Weights of a small GPT-style language model, trained from scratch on English Wikipedia: vocabulary 4096.
Each number is 500 + 25 x the weight over the matrix's rms, rounded and kept within 0 to 999. Layers, rows and columns count from 0. Numbers have three digits each.

# q: layer 11 attention query, 192x192, rms 0.145, rows 184-191, columns 96-191
# k: layer 11 attention key, 192x192, rms 0.14, rows 184-191, columns 96-191
# v: layer 11 attention value, 192x192, rms 0.168, rows 160-183, columns 96-191
# o: layer 11 attention output (transposed), 192x192, rms 0.144, rows 160-183, columns 96-191
q184:497469499502467453495512470494505524472481535518456501508468509506485478532493509469509530517499529461538524487499524509443554519505483513458511534445514467497453507517535495508540505484469516518531502487454496517494490494462472484481507487546541498508444491477458521503496540498442429531
k184:515519496506461483502493450525526485471484500473467477538506543471485492521462507508526469509461534508507503489444548446473519484452438507455476508482499508501544537555492476495555500461486512483558456533441497514518493497523455489473516526507518506478480470447506513508503552521483496513
q185:476516490490505525494510477488492505498483495539540533522502511512493525506502518521532492483525487493483501537505545520479504512476528465458518537476507525482500490506499479501505507539514491548483518483438469493503504468473488547539484492521493509479449487511505505506471496536494478475
k185:500496505479521531498491481503486536521520515505513537489498511483456528504450528488508485498525452502489471473508521507537503501475544492482521503504467522499476535525482447513510516537511470519487490491514488519444529474490507459503547510475481477494507507516519540502447453500508488532
q186:517486538495515455520511488478469497520518506551499489490435511485509446504515467529479490513501496465518473504509502491490525498445481509470498467481511509499544467467509510475543498558518468488510484470486510507512491533475508460546543531481524480489503480473467482484469501483495468507
k186:502505495455522467474510470491553503538545504517502494483486481474520483476515503537485506539487541501508466460490505506470510560443567459554506489515514491495530449520512493509538492535483458511525516515486479534506512554477513499539482469498506493511534493502502438504508485526506497479
q187:488475505480553464536490497476498504503480479470511415528480493490506500483502506501489544506487508572552486502493497463502549506514537549507510553538473523542554489477491486492487471520520518490512498495516459480519519506499489510473503477513488490483503533506469450460515458517517524526
k187:525494510448501448469467497490514521535527499473543507483450511468491477458443540484507507472486480499534515468509532469451518519488531517468492476498454493485534478483484533491498496514501512487537507492482490472460463494527506506476476521548482456494514573490502504512482496477522503485
q188:486543456475527472552511501441483487512496509475514506479496520511513569524479501457498529515526547472538487541505503496525521533502523517505471469486497469519513529529535530463516531470510538485500484514462509500494554515503515474538521499506544498468489456515483496534554482492473489461
k188:503518481534545464501501493442487496503522520520534483510485504486503553522504525486495482522471549456551491531490563464492516520506529467567464465502505484488499485493518457485517506466511558495484518546522486503522471478491479489553533473543567490501535460482508473532497491488522519513
q189:494500491505509482529505500507485488480507514510554480515513523562489480472477517456461498481490481462505515489518492502476494499512456565486493485525516506469524472545463542503523528523486448472442494546508517466485492448522520495530517522476508536493487477465479516453473496526525537535
k189:505483484510505485482531505504563458483529496517537500497521533543538499478524500513513502506501489463515481459558522497471492508519419523432488494476450516518484489527489527477544502519507469501489521530524498483454490435575520481515512494461485512498487523446540498492474469455517513579
q190:540483532503468496525508490511521473497468490498502492486508483525502502547490490454504509533531483530528496527480520441515487496516457467521497477520496542525524517506520502467494511485520491509496525531509446499529500574450511496511552515493556508510498506473456529514518444489502505498
k190:473513480536461518469511470516522454473487424492452529484526459448502475514471506485471486519517481514488517485464568529484479514451506481507433496499513537534505485529489500494530511514491474493454453499480419520466527521473503490496561491455471536503485510518521487509515462471519493495
q191:507505438522530464488519484502587504482483482513457534465486477535467487509482494496492490483489518461506486478555482495467449497515488493497509472465488447463483534494507505482503528487502510508480534471487492478543480461523553510521483500478506509535497497526449506490522523530521498530
k191:507561496514474493506471465475557503455436474527490564493507458498478500530434509502529507514530493517515494481515494510493453509537463507508514491494543482482519559492494495453516501473506571520485524497499454508506478511535515498575544499476529503540499531497485509477515511536530471505
v160:459509497493496493470518472457539550537490498515428471465465548526524538488514498494502449549494475505496511429589521497482497543543559543517461528502495447424462525560487512481492481459490480489456520563450525491473474520497565497471500572491516548470544450478439553448534498476477460479
o160:517527503474474421451582503443476512449494513464471452503457514466532528507480504488552521439517425542495545514577583487527487518492503472539477512535451520551476437552444490514535436494467552484481520524473455519455490517546530473449511544477518501446510480541457513498566509502507487475
v161:533503476495473450471478444526533531505530538435537542600499467515433510530475495530522477486467496519526533523489514507509515446525514489473515498416461472495507508468512543574541490534498534425538515485523531532523508478508499485477549471547465483590550455539493507467492486503525433455
o161:538516527475492453481484480480482575490501499469536540509516498460480469441477531538491513468472542497556499508444476517560552512584506486495537527529508459458519512566520547503496563503537547457474521477526472546520575508538518567461523517470484461507496553518536473457472468452504508524
v162:529506494505468489504439509566547484501512518566533473515494467496493486499550483484480502450533508438519457511470518482505499512524520477498480524506522451521473535494518479488492485487502433497492524503514510478557451479467540585514479475513499515540522466485493476520466482504463475521
o162:504539474524407487399523463533438468472515538533542470541526543470491515551492546517421500455526495519487457584494559462482452554510500519486492527503471436562456493505536490499526509455532511520463506559550463448521479427521537535487504564483472533497495455465516555502540478538554455507
v163:469520509517466519507466494438484490496533495492505508382538541475528529540486476581481524522457530543537551538466509501556514558508489542504454499533481509486558497538473483415466403475503475501474452543502515461496468477478501537507524507466507525432529488504517522476445488572511525487
o163:413485494478520506475518477491419439515542491500533479413515605556523578523482545499562581495443561550551495533434467520569554471550508460516456518518489547458456441487493439498490465504563528521484536526572522471500482543509482550533486447481523540513488516478433498505439475523508456494
v164:527466561508471541451484488472467498510477497505475499548572553524538510578499555518512502516483469525479490508543501451499426552521516486532466539512529575473536475442489495536532506487537546529487494481477498455501530527482487576475467491461494483458514520470523456500434512550525556536
o164:491470473534563543420454494452512496536527484487519479533547547505590572527510510486519451416498516512490510490532529502463449545503431504492461497534445560472578455430502507552516520540515486462519543457522577500473526494480499523411437470454538478449554525486519458499465451540554520541
v165:546470469504477449542429487498509448605517503572462524501475576523520511526486486537507540478443542554477506480536509444541459461518450457519451529565479524501443502505486499488544496515516519542498514459490494540553500498489510486449509544529517494490489463492546493516489502471437479509
o165:460493497513498424506343504533532425548484499540519525514536460537533533555483564502512497522518490537469508527499568494472482480563475436481458515543505490499510507502502486491529488510504538507550528445453515457538534475560471516492534531470443489468518468520550478466461540525429513461
v166:471520445517530481482532471538524449530548488424498507487534491487501468459472552511440482509533489540553506552547512447488451530528475526503476559526514429523528537505569459541530467551514525532464474469481517484514482471478495549501483440505438504527519454467493478404512466524437546492
o166:476486497515530476521530512507481517495566522504501510507530524542444426508412479543465470446512472556588527539541485459487492479489501517555520543449521476468543476523501495458535478519506530553496469460465531485461501496456449571498486483471504514589510524394517467439468486539439571427
v167:465413468558487490448527512465523431494480550530494490499487523503484516563481459482486488492432480570555485545517458521496452580480469536533519531561507480476493544478501545475468531527529461510456536484557517540466505530475500518531527480526501475492505527500460548510472507525419461438
o167:535519476450529474428483558508506488511486507418474513505402510515455539605442483525477512434452512636536536518540452521493482506472544517507501542488516525439543558496468498469528538518498468517505518502484497496487556555492478503519478466560549483497518554504494545468492485539425489503
v168:472501468506529529495553537564496514511480472540485489469494497451587529555481512492525500490497474480490494510492520521511501438496514491546524492458523469489516549483482487471474521527525492469490442558503481472483509564508559488500461510514517481484464463500545512538586536518449461497
o168:523424471461498477526512468551534515530516465514489528479518537463536537559507552518444510540538566492502450539527513462499574513490490528474463463506579494451525559507458428478494530489519533446531528547458479459512475485510517464419408511473452468521522450502529439541532514463464536533
v169:483482467447568499485552503507433525493462497512497480513528500539507532514469459481438530556470493538524544517487490476523515488501516535481487482505572509516476495486511512515551469543481484524459505492509532542517482459492498520516501480492521502514505521500536489490544492491523515456
o169:438463450512503536480515497559485523470467520453512484518508465513572560512524512530479496593462444550494503499505505494497469490516481489517435488486536500497504455460537498431576506559452493487424455501505450571551506448553460497483469528463511524498472581529475520463539482487545552430
v170:494528436507538457531488474503513519474521482498498539467479468529459570572511473559452467425513571533520481482527467478491513510517485531503457509505502478523538549496526582555529558499491532450531470526501464511449522483484481455460473465505456482433508540462483506512475481470523506507
o170:542477492523509522530585498521462481461449556463506538513468476508503547495528492512486471547529520554486480377465507492429544438443486514469522523481481485510552531494523534534497566515515530430593527520508502448462475446519514496459498458529525508504490485511537519492472522517539509520
v171:550504506496508473506508488522439519538477470535508488463469477504493517490523484534519516532479471493534549492501521499433500492536525458437481486439475490511552538469457507505488588480477453552438509491579496477513467521493505521507488467503519529487554532473477628533492512485530534488
o171:564539524531538540469537529597511486519511488563508518500533453480554475512513520517553526484515516534512517456479526465482473532500494546495521495438500496509572527489487512467460508526533521530442460503541444494477512514414456472491489492589467516446528504473478516512465512431558481464
v172:471503522497493448484421501575517468443456499584540514548517498527544550415524473495496540481462504530518484523457475522500517541508480457518534495464501439518465498522472414502546486493474470542466507470416526446528519575467523484463515563433474484452505506511504459508529500456542449505
o172:474437466541508492443463515555561498478468506569477507563492471501493542424588503442473531524543544552492567458514494520528544545458488499484497506449523565490502494499506503497446526526426472536469541531424550466556507519470526533534514560469567451486431462443539471505517573480559472456
v173:504532443461525472489493536538553487546473459490432542511530487522508503470494491553511513497545551504418521483484483508508459509488529488496490521525528524508477565542500461564531504494483522516463459512475498489538461411523524510501520464470494458522554475518550449503589517496515539533
o173:447434492524497496514503522482455522536460489482426525530560525526489510470494523525497493469513555495458455525461527415508441511506569522513472526496511534564487540529473519506517469520484520535514440586480518477510527438508561433555521499472478482445555466488528445438495519531496545524
v174:491477552548503492499470492508472486600548486441428544472527586552442494460481521489492473511569514499534503558484494483477484478456504521502525441447497460539504526498416515465493534513472489519538553533488468480507461530440526484503500501474520453503490596530526481545452473485460534441
o174:523502600512538466474477494553525516546508530463532503519523538490471520508509566439467470601472508495456515566398523529424482480444443489510474498549505482552502536557433508479462518497510562490537515522456453536477491548464526534478502494497495488515496542505514497573527505532516528477
v175:513515520504501474528476520544503462551555502520504492508498464532434484526525483418517491525497475526476501523494537489517508485502513474530488504507480458396478490455536508454602543473477511508474439478490506543473432523512468535550529465491536530508496528432523473456516578513516504485
o175:467508587479514570509464506467459541523503447520471529542465531501394536531508471591500560540509434474511442492563546513490493517545450472461445491567509470446499513475535514471506461502498490504511563471498582466506503437445509537529566495440492576501515521489531517504532550497500517520
v176:509562510519552561466525470422503482513480503533507546518492472468523552415514438484500458495474503519518519521463539486499470549462486539533479542439481479520510477523517488537542476443505485446490494488544506505491481525572506501442489494517521482505542523446541547483547441514603514496
o176:507556477514526546503461437464474577504525476521506549526458499566543520489505483489512479442508494528552504471448528435470464485472535493554535542462511469509480517578463543520554485494488471441476481550490485476569469472584519556477440480528451497455511505469465536465483474448519540526
v177:546487483505459544489529422461536506501481464487538490459520551491489534467518491489501489519492490482483516528428526519505515497537462549519507511464514529529485512535505544434534519461555509478545515483484478532526484523531489550511545477490539504529467508528453482520442478488472531518
o177:548447521473502519457527515442524505501484478476569495539508486535477545532496475479472464560544512513501493564458483537504471533489402504482535492514515543507489428485522556487498483457574490501595503472567551480475426559504481537488509527545486522508406548467455440453529495465446523511
v178:500556536543511485553483521470439512524477480455513467496505546553509491516452464442498510495482439476495549493428515491495403522508502496481549458584470503515511541498527552497479507485453488517461489491516546500516506521488532490523500543459428487568490530503516436513510518504514525452
o178:480539516503507507526477602509454463461446407492498449552552479518517545491484520492551516511487459495591506541474425534503509515472444500534496471608501508508512513520537509561501531547503484482429543557566423491484476521481481518476452470471439500522533527577497431497564444530519513500
v179:514485486464467516506492552529490523478495485466553553483491487526453515531466530476489521488509504430492565515438477484480493548513504502522535522482526579533476472457441524428516531519508534492484443469458547492453501499493541479479478531497554496442551532436514529430499490563512451497
o179:489486472474477519445514519533443566469506477572511613518513564506477516501460525482479470470568480499471547438522520476513502516540524484466483445505476551524519477479428516458510527561473484500510540500517519555462471547495536482504476463510537492475546522444522553497496489609492474473
v180:496446440531493473509447507496512538514526483511477498490514518501566494531465556510464456501522470535526547486530441495511465438523470491504527474533504497440482509449491453532514517486444540449502497493561510478468482460524527475495486470475521441475487517490547492531469442527550432532
o180:522491446475475519522449422494516487498495476482466539409535525504524539541518588476471501497492469499596524518465491492544476491509484525467470502544480508505529520467521464543517485508462512503523465502505483475478539440456465537519512491474470489518464540505527497507489420520546480484
v181:511554478585504495489552484559502524500486502501501534534517489503436447454501543495484498489511461483558449519519433465481503517531527474515445511498516497513479477497502531547511493497517490462477448470472556499475469496528465459461598532509463457485512437496475486462495521527564520527
o181:475472503515493485508491503566481533447519518497499596538473541553416441424437538500463504489475450494540501522566511478477547508524512527473546572504455508497483485495491541505517449415504493528492514478507488570511549544459485452442535511433485419497445408506465463477493493437562532458
v182:501478518466541520487485523545511465498523447485563496544528518488494468560505467499501506480512436511500456455480497470475537489523506492528517538463487475493504488507493472513447529489450539506514512604447467530511464542472517496540525511524511478476547541433513533539549413488512501539
o182:515541507474516458519488478552501526565473489437522520475461442498534505521543471512446526494559520545556481447491470484454464478463490479495523526484500511495430483486530486525467533530458500519496501561506553516515519550479453451493530512522388509513451496502496508525537439584532496527
v183:452531540465470493447471475527507482514494491520508508469528450517564508506502509499504495479471476489467507574485531460517510504532545493461461495555558455518475505483518463556583464409485472512482527428474499499470530471508478476464538482538487427485490509515509538518560467550521505470
o183:430504508491482437435501515536554503501418506524497534474483515528481462530528426571546536455450475483487518568474523460468481506547485515490464531486539431551512512443537557530571453510467526466459562566451534497462485438461563491471558483549475497495506452471498488507497477561490522513